config = dict(
    num_hidden_layers=13,
    hidden_size=224,
    num_attention_heads=4,
    head_dim=64,
    intermediate_size=896,
    vocab_size=8192,
    norm_place='pre',
    rope_fraction=0.5,
    tie_word_embeddings='early',
    init_std_qkv=0.0344,
    lr_mult_o=1.35,
    lr_head=0.0169,
    decay_fraction=0.733,
    batch_tokens=[32768, 65536, 98304],
    max_seq_len=1024,
)
Each number is 128 + 32 x the weight over its row's rms, rounded and kept within 0 to 255. Layers, rows and columns count from 0. Numbers have three digits each. The size before them is the row's rms in percent of the matrix's.

# layer 6 MLP down, 224x896, rms 0.173, rows 0-50, columns 512-639
101:183075202112090153158104186081061130134103097107101102124139125182100076088149134162104110109085123103129115156126100098118077200139173038132144177173101090114080137120111191097059121100167109092113149119146117158127138193098107111219073133154126107126141146111143092118059119103109112103202111149168109144137134162118089122085140094127075112124101074150145127140159156116113138104082
102:165141118140148122107147108124146115045113134143099095066111085098154076133135110126140171128058114114097153070159066091169090094095144191145119069162083130136099135082097100049151194136130111042139092119136075173122188105120088134130127112089078172155105141138087155095095102152169152138114142150116131106131134136149121138141139137104147154072084145157153147144152087093107106175147
101:101094115153212076105174073149112065109065076105099140108094154151098124141156130093099178093181075129178114096154101144097095100119151147113101133138119142115190115139088103127143145138118079124098089130103154182116104140114110129148121100096125123130117151115166063056163151162115113073172108118127139140108126167130128126123080181129093134116148137107158115142044133059155085181109
100:151113127181138121165110142137144078110184161137094144110109106161137108142070176151159108108125077111138140109081089171089144140126112132151120095138176092137101151137118107061143049080154073210095133128093069142090116172127071088145149106168142093155119102138084097113152107107103176114112104074128090084175120157122155125126132090069158113127164142109111110160133106143076180194110
105:205157117087132169134154143113097133149080117138133086133072116117179108140150094137123144107121193089127086153154074149131112118140146149134145095105125071125119170072160107145094146145055059132126122114115092092109081088063135123117149126099146170151122183139130098146143140148149098138124099160103121151156157149126124108147135162153115159120096164140171068128128143106141107073145
100:179143134085113098097125089091130170127194120137120178112068156129119154107120160122112121164101103082130063169110142124112122132110149074141118136120145141073112079141052139142116141098157167107124154151085140121141162100180136129090119101131117098040160167150192199114089085134189160132142089107162110135081123169127089136156088060121084165070178132177138092095183157123134161145144
099:174130197118124086021136114117100120116116142128106120129156097055153130093173165129134165154095149060139174077080110114144168124159126052124140141133106125108187098147113120127134193091106152100108148224134124190106109111142135121097155090136095088087134137062135125155161132154157106128112092102109161144186136139148105123141079118150112115104091115140089169066110116146085136179136
103:094165139136203117100129119142134145131122125160130177132206123084166119113133107158132170081094168120212147163147111135161182054132081121106115133086141121172129178216118152158110094106118161070091167094213147101141126160104141184101174136146124109106068149156168163067164132153111187088096163122097138120097065162140102137162133180186102196137107119138121153110102124119111112124114
104:105198118053151116165136132090097101106106117153108048122154103093079124074127138154175112177117156140135192139075128143068115147153075112082185097098165123173100114164157154180170178132145120126134089138076105210120075126106096162126163088123081147131039140095143096077114124112070077114090099193115134115131089112127153186180106139116158145141136111090110145140104159112090115113075
097:143130128160108139222127090131127076132138141130138116115108086157195095138121106150106108089109201099072155165139150028109136113095091111071089139085162152120153130158076158108142146111138112100145142132117132150085153203055132104103072117139112172103128131131137158094078089110126107076097104110099147140099119127145102163143143100157173150126152133129145124161089098125106129064111
102:174113139150156125147112141126107117116128066116122148103076090128131088114111154187182074143143046109127092088168081151152135146113074193094088051083073127141164123105206107144131153128110117104127129088161064115057122090077102135146064107112132115133162150103082116100154055099117110052171132127135141135133079129097071105091170159170115135113145120182125077129086118141147136140112
098:099114202147113137124134082104119095189142125172124097105131129102156174179124109137216097121136061122070108071154123133125112173104105109123129150100120152128098094073134094137181102136100167132086132114195184112127124146159115113088169148115148110076109122145080177093161145102176175168168074156150178156159110086156170129118166148162078093085141149103152180114112071104121160192160
098:092136122090124088109162158139173122156153116111141117144157121161140158136131162120155192122165178108206107116083095162068089117165097153122149130131144118105133080162121112113126116130134120098102189175132112150167147172101138170125150095134139094174144148147153095166127162068171120132174101163148179137112127151094138152143162166181140133132092162046120091153173075159170134117120
097:066097066083145132119111105130164100133171143173180203134124152143140174114149134079041194123101124187062111047124146106191127089155146141099138189131113092120148161130083120138166134128143149049140193155107151117179145109172142111216170118136075142123058160095108129152150099128100134153100129131071101141119190092101065108140109111085163117120128209124169174143153168158150166115143
098:128156108149101168200132138174096160174121146138102158093178119112101143140097101096158145099069133114135170171151100136132174121118178075143191104104145077087171118171129118155171143109036133156127143132146127126102150139141161147107131146095179100164066121149112103129194135098126136096158089161114162155067146175097148137095140118139113150122118129106146102132132135171150168045086
102:146139126182176107148120166173162108136121079135151142114107151159087106119156134196124061125107079122127179127102159133142113139157157146145136075028117121139162186127120185125119107180146102144128109100129098121115091102144079097116131099092124085088090148128138140130108112070173107134133168120162190062164148138097081112156116146094165104123122117121127128087110092158119116162113
103:136139106102091094060114123122145160136161114151157094137086101128124123129123128127124168154137176155117155142162153122160130098071073119111161111163150088155159144169087135190088169144121149184095125092127077092103149099122174106128102127098129216129169114130123163153186213079128166106147155111182104125105073140073129109135073152148125174078069117133105143170138040145196110118107
104:159144171112127168139128139148106082145119118126100119112140161146106102174108141168117208172130145153131174138063125187097090109096082160106132122171097172084067177084133154112128112201176111105187099109138099080084148131117094143114078134122134130139144164151088123111151152165115160076071112118123116110132131125099155104085143134128213107113133149153196159112139166104058124129104
098:154100148154141107132119114127059131157159178168125094119055087132114099096128099109117139222134063141158096147194192122154085116163107117165126119084103156168207138092131104123114122109084126168130142141141155102160098160148122115150099117121121099103167150097142192096109111076127152132138057188146146095091135124173110111136135126161159113118172172130152139142139172164123155088165
098:166158186138186096063077129165181163109094136149113130157098173133109140103131172146175136127093102128119095097099140086136174145132085173122072135150180139143126133134102107108117109131201145109172165129146149066084156136167136095148198174131132125179121178103149164141134121147110150128134130124139145175068116146161090167130110132164137051097082148122150152127091187143148195081108
104:096169205173118151093152129163189157133108150173115141158122105108165181069207135093197176113142096144117099109095107096134146140088139128186141133108086156167108104160134139127124139115145173044129159151130115114126134095172154136118120110130127159094134142096135164125097120148191124098147145125091168130186113127095116139135108083123129104093169104118112086120104102154151092135114
098:179129167119148164104113108145152178120134153127217143073086110112111101137061179110159161147150163152153123111167103149138115102073132177095183129143138113157091124176165111130113144158064149094099159120171158086174095109134170122155174133163162055124104186167118091138139140139118131107171158117121141189135125166153138090111118113101117093125147116116126149111105119114156116048145
100:142115098207139145156161110087130086099150104122086117093129133143087158186132129183140133163058087085149074102118119173097078073103169145117177108109085114112139121133121163139135122089099115094153131081124118137104114162150135130132166132156175138118068157184120100155146126107134154171130131199063126145148089168145151149082130183156086067135114054116181145151134123093118153088169
100:127110099174150083174119134099140127105059140163150139143143130101112109103140137049089147100141131183129137157113109101104114054135152191180124213141116155107190125183087137131126114168139151156143154145116149149099133120103155089083139155151125145187140145212112136181122127042138126139171097131148141083124147155107135153152194200191117077068177158129130091085100125163115171156110
097:131067099113105152111118158131130150120152097155159077164129134133077111101155080095094073124168158122116098091078149134130144126102118111110205129145178133163125141139096125125095134095116135139103094140082131089139120130172122189096115155089124105120119103123079062123078097136134144121134149154091140129056136127128130109111097158145067127102110116117119109136122098144170103102216
099:096151135144095142116122089149123151116065110097169139134142122140222119143134101127070140189184129069135122114116112139078165119125146098163048112104086100138148120159168139070095136103109153138195152140094124084071149098148199191098183117089156130090127085161093127139165152132101113163115116139154116173206128094126153100125168072105112109146153118134156112145141120194083221083176
104:145118092072074103102155129123158143128149147160118143103116123117045133157146112125052122079149168122108079078170137116080115141122124115099125098118102109145127100180108134147161108141095184162110106158158131155088155129176150127096119127144129074136186121112182139146138090104093121135098133129172142111147159102168145139182135147088112134135079154177124103060144100146100106174122
100:135091112067126124104149164091093108084128115158131091108111152126186111133106111209055132159126129122090120158133116161122174114157105136176121124148152192091112137159090173142101039189156101119188115152112186072080138082125130088085093109100132096155099159111134131166132161113095131149158116069093141125070124168148149067129152178096115149152157071107154174099129196165131101102132
101:106090106110111099138130154119148065145150118136136130154162114105092104100139157143159133107137089099103124147094128175178097144123113142101168179176102148110097109132148075129136155120066119108159117123124145152118114074118095187167099108105203122121122180155140103150132171075098098072129181135104135146131190161127118135118084078142081142114170151126132087082134123120109115075105
096:139147102088100094152145098120190176146135135194176053141157119121098125143157115134113100103131123104114106130137160118107061085128168107142106122146166159165156141134142178123103134124172140160153122147123144152077190124146083140153136136123111163130128093188156111098128139132134076170023075061098131145108175176150172120135144147111091122119122134102130102106114198171125086087146
100:084171121105176083147107140106161119121116157147177143165119133080107127143080124076139106087154081164158076179119156112152140157167081095105124087138071153107152144192138200124173082177091134136138109163073114104078053096153177157150132110143113074137132105153146121091136143195141155115179135111151138154189074124116085145096115117131061139110133126135129165127139121144137136081089
095:129128135108111125140145129138055154184084079144114130149167124141105149064111115174144110116098129149094111112179120080086117157142102078123138140141223134114151181095120177184125168129055123135178164152093189106044157129140173175142088112128108146115162190071151128065104145169154121115124130101096154100131142134106155157093116133090121189123120104106155103148153132121090111144047
094:130098107116171146089144109057188154127075131142093150154125109131083143124151090154137114101137074149142172140240129090116127100162141165134148143148160119084139180136120139051111065129095135086110097190111149143134133100162172172193143095135135090136170124109107118107123113148134127090142074109110109123122154138170137125138116116126137149064109118097100141155171082139119110128085
097:110095098126170076228149117153080198079119126086104176151110131121087099117121104088106127107139148151160109122130141149143102143115082117125151137142148113123142199170134089148087143167198172138065132069141176077168120118132159141172091138128155120138119126153138077122083175064127183174096112220071118114092103164113123151090101119094119172144108123127085171157105105174075140136060
098:136071182140102151105175137137123135162084129096134163033085109230189158174175096122048165119083177106112124131110116177126183101115104106102154173125139163134120135158175073128156134164146067171137110093090171167168134154071168129099130125092136059129099117160119137165129142135190114133097131134190152167158150105080153140154145095037151139146134102114157163115170110118140101146145
095:056042092153169105089126112063101087145141128126106123177136170084092123112130160113164112111100124126108110090132132065134181116157163080149065058131150119091165152121095114169141176149195092090136130120113165108128184156133045154076117129159159150164113190161140113097168071122133163124086140099099171151092124112128151164144153144116190176136122100139096116086154157113124073120125
102:090111102148141125059156075159091135172147140151155149157155106101149177042108123120139122159155132162150110160118146161093150143174110108120122071134189165118176137071129121141084130189121120129069137140144105131071156117133096102131130098084176102110185186166046116144114086129087149123112128136114125108140173097137117175104156207133128125150137129156120058130122120176127146162169
095:195174122138104160175147148120161152098156107107159152087138118103172155128155092197130135104115152094161155168121128161157134141142167122079103157147120158124138111086121108106142119094148149110144112092090132158133112188113118116111115150142127111153104175094048131147140158139184116133138119189081084080162123124096107122106118188163115134160096090151109174166102130165152088137164
099:127077118131126159147122097209114103102115146130124134129053119086097115106070116109160167137108127126063182129107125114124118091087160090124118104157122119130151177137153099168147108212092144159174105079082153180180162126116171064080157126131068121080151096171151091079184191122057158156129104111106085175115168116149172154165125108100094158175091134087133094115207100121147108143144
102:168096101143131122108081143103110125189147069154117127094144079146147139101098075170196126180128062127108094119166112078122115140163124091176144107136089091161131059146095128063080180114117160121117118126154158128068157118171145099150129161101144081127151115124120134125097076125110156169126109080116095137139135112171105124124168116122136121097143101149039126112125047141108069182181
098:157096120112116163137183173147167101121112090158133098165102114115091186140201140175135101173134169152105203070080127118136179147148184233132084150096177084136060113125142143088098157229116170116101129182110133143156104168179076148124153153145116153134177123087163197188120109101090164102106110110148151143171164116146095120135123166106117116164112151204101124124121104112196127098170
095:088080141158152105118097163114104120108125167066171136152127102149145132124156164138118133141130159138119120125089092152142120135091077132128151142104100066173159105126111101125092107111142122152159146121172147104145076148105104111127162095047129194158082093104111140088157108122142166142136087137121091131213201077219113120158159128185108091115108118097105120149150119124149127092150
098:048131111134109082156100158115121096096176123122122125077142105161183148138100165117133151127114140170134143145173114134118123129132135150085102122122109148189116127176089175129151156124190166137134090167105121162077121098169099090151163161086136120119127086131140068141136152103151116114148090105104142124166117081068075159105186163121123156114179098113084116150068153149141155140140
100:127119103136106089151093165101145133130143132086148124095191119149175108101114073123152137116168079122066135078138067058102115137108147115138091106095105151095135108066160090160129136089127053115112114118131120105163088127146082074168106105138175150143081143116088097080177127137083090088139140078111122136085091123129108152048145157127117107149097123200135105117156124135108096181082
097:117116114157129114152117168087114114124100111175074102117161139137166109114130176140114083127124165111152145115121106163064142077170066056151171165100114171127083059142154111225174046113142128149156116104155089094129107115144132144165052138161084143061196125124186164154097098110082200152086164099113078083089109045068054100117152108163154144108129189108130093140124134126130159080132
100:127144150140130081140079133094102091161140127190136080086132122170107134108128091132158197115084142173133128123146123157158144145153122178047141083128099132074115153148126096143115153131109092125103146073156076095122133149106094208114189095126054135138179115118117122104168133125103134143101075094113110142090132151109095134102084096124089135128080116138106095141116129148129181132124
097:111131161120192151127158092124098149128104144140087119101158125101127131129096172071150076118161180193140093151134140147155115116154092200175142122098160141094128146182128101107088221131138151133171119194073108137153140169100086146129191161143088131109123177174139144067156113110169102192166120146164180078178152131133030131124130072167143145112124213104176089114130092128169148088180
101:111143102107149114143077153105148155148115042134092105103126119100109132150121148098164064158104117126183140119150167193184065107186122168148115055114091127080141168173145171182092111102121091137179100169123144129141089138118173113127184139091080168122124122182153168111123191166099161108155146129187133121171151113106144132096135104136170168123131101102160113166138151095136141198085
102:099152056114084117120102173220138173076101119104109188145212091066150087070123143081160111170146120132132160102081079104092164177114133130034056140081146124115133212139112130111188148119070102091120138127153152058155046204110096165070145163160166142123127165120099096122113175134097106105133186134148139117136077103137208134117110121156123150133139080160135073158097095069131160156090
098:111089197149115097153104172145125096109145166117078152146177136120110153106156115147216123117108160138087124147123125108106107100107106148109096105105107087172093053116145167162189116097164143165126180122118162094103134159154146144122130118128057171110158138127147105117126084081127112144171137136135073108151063162097140107148129157092144104139066107096146086094162075089150139091103
105:118100108135097103147092139184123161200135127105157138131122150142160153071138138107161049153107177143139065155077172150155063117153129127122082136091135122154110126151133136123163128183146164151152139100039138101144128069090075101110125164160060152125118118164181081160103111136166052085131137097116186176149129131086115103113106057102160178163143115133166122181105146133141105128125